From a checkpoint of a small transformer trained on Wikipedia: no biases in attention or MLP.
Each number is 128 + 24 x the weight over its row's rms, rounded and kept within 0 to 255. Layers, rows and columns count from 0. Numbers have three digits each. The size before them is the row's rms in percent of the matrix's.

# v: layer 4 attention value, 64x128, rms 0.119, rows 10-26, columns 0-127
# o: layer 4 attention output (transposed), 128x128, rms 0.145, rows 10-25,42-57, columns 0-127
v10 097:143123131129118114132136126170132106106107124110182135160104097131113113120139134094107183106103149167171117119127147161114172113135116140105102089116120122100123171178159111125085134134112084141113139108138135075138130173117110137123141104109149136104187146168107127124121132135157114149164152097143149134107126160115133152102186115116143138124137093142105106167091103164146135143092
o10 105:132111097166143115101082123130085133178116132126083147171127117086137140145122122144081167081139099117115153112132155148144160097130120123115087115131108109150127149127157099132136124144084132142154158150159134121156160109154102087140119171130148145124151104123115138152139120149138098119106091056142114131125163102125127130128149123133125111137083133105165129175163154093108133177126
o42 087:148176101128151137120128159131105160134124149083160124081162126091096096132124096114134121195132157105111127151147144127093080119082135163146135125151145088106127149099138165135121104139154147130099097113148120145126110113126138137076160141140163104114120159119113117128115130108134121139152129115106083133128119100148113106102111174084123136104119132146168158106128184145167127127176
v11 094:101124141129100118153138096102145092109152178171117123125096074066131083167133111098097126140140112175114120162104105134155157135145160114110127122154120145113162144168140095143162149095088143084085102143123177120107116139138093118124113130131139136120130156124123130129132091163108116097138105131125121115140106141142084129141123119126122170117118117081142123141164149173109159163134
o11 101:122095142129142129118138144132147116104169141137189108106057118161116151154128108126118127114066108136140140171073131141117109125135148100140100136122118140126134148104147118145163126149158105132131125105154154150172120095144140132137126123117119141128109135144158079120130078150142159122110138107108131125123156103164131114172173064184125122106123142088099158140076128109098136138122
o43 079:100156154102145140121132139113105155123117093069125098098151115144130124128098112168140104149121099074119132115117101162121126137098124133143101145167133138152111088112164124147157092142132164128183136118150118088128087082139106176148185108133126133133141149165162116137136128104137124132137106164112113130128117107125155190098155120075108097134157148139132132118092137108134122136174
v12 093:102128101138112127136107136144101151077084161143141144131109123153149165131160161152113118151125123142151124142143132123100147116104137111146094097087110136144133090151107095109119096118178182146141090127135115126106120154102077146096137093138159155135115105093149125104090090156137163115121174114152133159119118088157153184137135102141148146153147126085139142144147092087114132140127
o12 096:148087105141140170143125142118128138151084106119163139130132074093122100126155128102091181096113135144138124106115117119120172099090182144126099128152111131102141169135157117146128191137123117122133129104129145124083137105155150160135116107124123109091144126122124117141139116153103145158113128069123111142120138107137123181126134095153101145134114138151105088142128106149192127184110
o44 099:124126138136106145169094110109108085171136112112112118100116135103120092118129113130150106141117121122104123104180108139133115200109140127149134133129119225104148124143092116144130119142104130164137146109121152099104147116127108080097125140148124093125154076142105161115130103131128113123158127106100123136163162169122130146118137150150133133103110078184148122166141125122138161132165
v13 095:169126135102172125123141100123080130114160122139123158143125123123150130101095126152146127166143171103129126153140119134133085112160168134151137134126125133107142169134106155144112144102140071159108081153157100121135154125098135168134105165163152134111115135129116097166081091102099163143132140105137117149107114069109158110113113107113162106115169146097089171145132150127109157113116
o13 105:112172120112146162154138159129151153143127133118100153129147152118139137100109113091087117132172137096099100111085124201153133149144140134107134132130124129129149118147118138169140108099103088123110174123151129152121141117116173108113152167136151122110135108131135122076107134108117083135161152170193110102089140110101129104147105126146168147069113103106101134104145134109125132105140
o45 090:094106074122109112168104128141136137113140105104127094141114131147130154172179109134105092155096105158146109130145107157081140124107119132156134108132102164177179112150128079107109175164150158093125136126117104111148094131100112118106111151138120121121130123139148113115090147139169137160156139077081157130141112129140113143125141122155143126152118126180162139124088147101138097148125
v14 092:147151126153156096162140130173120129140107108113118171091124140094124126158103156113086120128138168165156147132147156132118153138107159092105080110146158131117092137158136161133182124127125161113158140131140095093097131151155131093145091140092096148091132133149164097110150118129119115098153147180093152155115155131133101153088141155178108109121138127104103127099126124124118155133100
o14 099:137120179155167079113152110106133107155137106118150100141184088126107114124125133153135123159122131124155136125135174126118154130153172126157120114130143071110106152079103144099143096110099099130129154118163127136150159116102167138089141145092145137119119139121120117082098074167110111129112121126147101135140106094097152125142149118127096144104114169136160114152157097130169134114166
o46 090:111131069108123141115129127147143128097124186164125131122153169128145113119108136154128150079140119137115153096090137097110082115113120108107162146181113154089126158083118146110112145095137167140121139155137132131141148119108156138128116122164111130138076128106066132101190162080125165147126118158107149170135128136140134148144113134130149071114128126130157144118125107122137090140119
v15 091:162116147098111091133101127148118153180114142089127160143134084136152127140120118138147121101107134091094114155142129133163104108133136142176145158114152119149107090144131140093097158154141134136110096083135150130161131162129143198149104114155162148145144106090113120129147068101114156151093075136139130134129106128101144126100147140172175110154135120144112102109158145144125107119138
o15 096:099150146120130116153153145142124111095136161165153094137123167114110126153161141089120139120174169142107132109139145171138136123140133153122118122152157094147123122102139080152092157103111130133153149111105131123136135171072084126100143133125105102168085089147095080112160141155094059112131108147128132125172125139143162143122107116137116106129130136175099114104118152141104135119097
o47 081:137144107162106112118134110103089147144129132058091171113067126119118140098151134105176141146153123162079135106125158149125133115150135169138074114119121144104141124113133148166126128150114126113138135132138110112137083129159140107120100119119098130074153135137145159110094161116140133138138146125141117095137187127145098134147108156126102120132139146142176156175120102070146153104133
v16 101:102130125152133108110111110126084089134132107158164066096112141142156107132132113162123150145166099129100115142130182098148110148164141132121118108113116173131147142126134132157124105137102170122102113091136122068152169147166126125113130156123101103165119120143148109058112108165114148129163130116118123170132093148138096141126151161153112112083145106143157143132122119158146102152154
o16 103:136135098112122123123124129165074112169155125180123152151150139137098120163128152176124177121123097119169096149130109107086141126123155119096144161150131111118107121097125107119130070162145142117098101103148101126124149140120143140154094143085141138071104125130091096137116121138125165140108094129147144149104119136132113158140148086148082157138083126183130150160116153127122120122156
o48 095:148098170139110106112139117049150127123133164078129160132095126099099140153140187118118085145122144153197135124146082133176112122138139135146146103108105182146130114137147150113128128098173132092133132172107135150125093122128111137110126149142111128136145084145155148149108143150107112117135129138123153133114147088150119134092087113143132101128139148136090100153127118139086112142104
v17 096:165134126126128176126129054125075151139129137108142080121127107126081129135127120172130160127127122127155160128123137104166147183133124184152070144111146127105122166172091133110111156128139122145114142164100132155141090148099115129120106159115148112165130118140130134129146173127122082142145129135136126089142104145149123111165166129136104138123130142089133129147094153114140154176145
o17 102:135125133162129157129138087165149127150160148151107132098089104128135149083145134145118098140096110082132109085126145099140127109121143114117120156112125114132110142168115136094155141154127070106164162145193136080125171090145131107145107122096116137130145091075099157179128139155110148151095166150127130115126124150113128104114123101156123131091124150105150122128153138151139148089162
o49 089:145133155174153075105165180115117121099126156092156178160120156117125090137109146103124121124188127145142096128117139119108119147134134166128146113092086147133099103099143103150119097100127105107126123114116124100082142115132147134128124128115129120134107178106162174114103119180111162101121135105165143175171160088091138127114136138107133128153136109126105122124152146137139084112127
v18 092:073175072090106099158129163165120144109110140139130123121136106104147154121111120122157117132093123149119169130156104103158147124135136161106145083123110136095145145112156183154155117145153133117108085158125120162150129149157151133121117099110129153143132108167096145121125106122134121126101113112168112064140145148099082130137151159136132132188147168120123155100123143167119119123114
o18 096:119080150103109114116146159128145133123172118120099155113198114141107106149180116148124145144068145140096100126107134154164097156132130116097082095117109135166142129150169115136132110115110106126126136182142113136102119131141121112130160093134108146145146142128122071133124133138098136113096153087107109129164106090137108164108111114140138126133168144143115114091127161145175178137122
o50 088:164118126102153152150106132141120124107159067102160139147118115153108135136089094145104095083136136141091102148111131135153141082160158070158147146146135129114085084164123158181137120121106173140130114101176131099128135102104125174129131115143168105158129154125143138163135136101129142157123136136149134120069144104123138104134133128163140123122140120110089152142116133098126081113108
v19 094:137116117097170122135109115113175135145099137114180171126134162136104146130115061131107077121154161156099146135112104108125127081138119127123125101102117138108155152154144110133109102101076155137175120130108170112173162129101133136089108130112138118120135135131166145107120099198147131128160120109093142124152118152126151131136119133111112148166107145107089161094158136112147119119157
o19 110:150112120140102142146145104120107127114177098154144162159114159178127138150089142133130184105149135163143139110133148121156122120101115141174118108105123189110079116118131096137141137105121152109137092078116110137162125096172132140149063111078103133150145153132126155109130143057116125127106102116144115159113110139114109104142129095134151132148124140128111167142092115139163113123129
o51 080:100106107120124131129090105154146134130114118157120146133152120100121127108123109133113133145092063160087118151144142107150117169137152141150069140121144140162143147119162119170092099085090172162120145127138089116129129154130138137102133149151104131140146106185116118112121109104154134149130143108114147141126176111144104130153143133123153130122158078162159131170052103107107119111109
v20 095:131111089164138126112163146089090198165076114126159115095122142113099134115177149100139134088143140093155109107154123116131144151110126104159138130166135145145178129114106139166126125105114079141116121147172108125120166121156133158089147108067135148143125130103147140142118094144152132124134113110118148110148123130124122111169114096150106109147159159093143107135140114147145086103117
o20 104:114116133145136112105129131138149106146135126136090154139141157129113128114160144123079108128141179111139130116173111101132127126139097134098184147103117124175116110106113104139138094105113131111153087147127088118091140120175149114141134153156108137086076177140151091126121106094126155130111127073120163115117145143106102111142144189106171111155164135133079148134111139159141161122145
o52 085:098151139142110181092111089129150119148157144132102114109081121120148127141087142104140113135127071106130175104127135130084185151105160113137127114149129111123125099120106118122125122132149137103125127111144142132171121139112130104129107121122116134172174089111127115109117135155118078155174117159123143137141110184126149182147093109113169125109109089142162111148108151112192131126124
v21 084:123158127120128100128148100127108116147139138105120157123134134084132143071153150129127111085088149148105119129115137122159161059131149122136125113138164138123111132141128122166120143115144124116093144109160154153122190117122105119136142156115097123102155092118121107107119111123162095125102189087156125119097157124160147136166111162162142080154142109190127135097160109137086121151129
o21 091:141160125155161102095132122131132149110117126141089109132109128086127134115133126177134118157127135134143120160133141148163120088114121117131088155151164184150131110184117134103130145160104122125116118152187147131162140123130077070101147132140137132114109123119109062112153183100139112139115120104139114114094117123089164127113150160141079097140136135125154157115119132120133114143067
o53 075:106131149143108145126088149139106113089100101125174110125136127156160137166123117093114133127104133127133130117148120118149111149173152134105144149158143126081164137126119101109125117123126110111146104108084128127160127158104160147125116086143126108128147103151097149109100121123082142187097125151122163126134136148139133143146156114090095138074087154184149133163062114169113163151120
v22 102:126145101167109150122121127103125148149083105187129155101115126124129107130114185159113121160096150148140106109167165104139156121112119141148146097151119136112108150148150108125106113122122082093142111133108109147159122114139162133160125145083118130091063099119114101159138145128172136116123160093120156092158119091141126128177132122118125146135139126143112131145150157169098074164153
o22 109:104134066156138082112124139085168123143133128156095112137161092138132123109112094133131170113124182110139145120156104120117130091110140136137148174147107117173113107129120125119160147123163068120100094170154169153085150113148110107105151134129126142114127132138096115119150082128111158153126127107147137138140101128117123134156137200143162095137105123140090138115128091146140108151130
o54 086:134098114107102146147150164115108162145120100120128111142142118140124121133142107121150176135125110169118116161123173161134145119134082160109109147110113088151111127107140105149127107123082088149117100123119145090120114141131134141113071081120144159163109129145151129120154161143167129120081135151150076149118130102188138113116137122131106161108152177122115168148134159139084110076114
v23 087:120129086109108130143168134142153151094106109115111147101151146120158115147105119153112136161192103103105118101107126096115143168164118112157121161120126090125124153130128120135154164162160089132160137111110167100121161144074135134098161110127124155146126120102100142130104084153111119137159154100087129136120109166101183155148101140147173131174099091119116135116140157144125119118116
o23 093:086126123120138122142159144140111155203133146152137168104134090141142153085090113117094109131131164145087113136146118174130101182143097120141091117108141159145146146139152119130127100092102113168180136139102130127138126097148156144137102155169149119128103102148094130103139109119151149113135159128096149116137146118114158113124130109134111100160096104123113179119093087147087111105117
o55 082:108096129158146137106124112073126117141126153201133129175131131148151091102157133142164124118108142131091170142167092069133110130109091121116111121127156151138124153142151137156107114101108137108141107151123115152140154133085137114129130195148105127138128115137137156147129104120164112116137110108111146121162152111140091110106136089096120141115170082179146106167117088120105139113122
v24 088:146141113168123149136109198115119153097100119146085143118136165057084143119113099165102086138103139126112098123111066125144126168185133132121139139131137138124120131104119083132133133111118125162098130137156136118139133152163164108094138085169170119122172141116119138124141149114120135127138108111092120144145156154125148159134136113102100112128094121166123149092116130115145097156102
o24 098:117138084143145113157138169149086178105060154184129146098120127124104111124135136127191087116164127114120093126147132094132099135141136148183141126142120163087112133099142149125154122145165156144119121148122112157150138150178136177147138116107132119120147141134141113115102121108137117125149103120109135131141096092153083139104116128131108117129114141132077099086140102101143138080139
o56 075:123129146140141143117123099122073147140157128157116149135134117171134149101133111124115103162143127141110150171079159059127149134079115125157117085115152137143114139152124112123090125119155149119180126129135097152102126089122106095143115119133144129139117114166113158137137127131108098176150165150117130136122084113077100096154097120133139143135135115125179105126084149177112101145173
v25 089:111144123133131091140157122106125134108131142098122151138158131143114158152132101109148110146159102116147143095103134180112108107116149152155170122076124157115148161185100143083140135141151168123127149104177161092137114133157113087116129169159109130144134175163105105121122166099150149123150114082101140082088153113126089126129151122127090099116118077149115102119128133132113117126121
o25 093:150145143175123134117126099125108109120140092124127106142130145146116135148103117082090112137152110151138134142132107168152125104179132147177088156100154140132101118118133113136129106129159142152094140085126060129179177149152106122133125143126139152130106102126176111149104123181138087147144084138089135132081067123145129148124148139129112160145100111092134145100114138122121145146104
o57 080:124101150145172115133136112114129181079134107117142061122106125108162088125151115131129167119109129112150132125140108135151142154141112132156187145160110145121129171096129136146149122088140086117098122148148126108083131124124110088112112100131126115122125138106101141099150144123124141115130122080143178144121126123121164140085084133137166105140167159111161176138093138136105093171156
v26 089:113130093085081136102170151090105121117156174129164146143152119116114160123142095130133144094142170076137126138143090151148132147136152121149107139107140143165135134115156154126125103130136131151123124122131121135118146150122113122128115176128148075088153095079154102130118117089142125143120081153149156099194133096166150125082161098130116128162103128145139119143152152110150092110132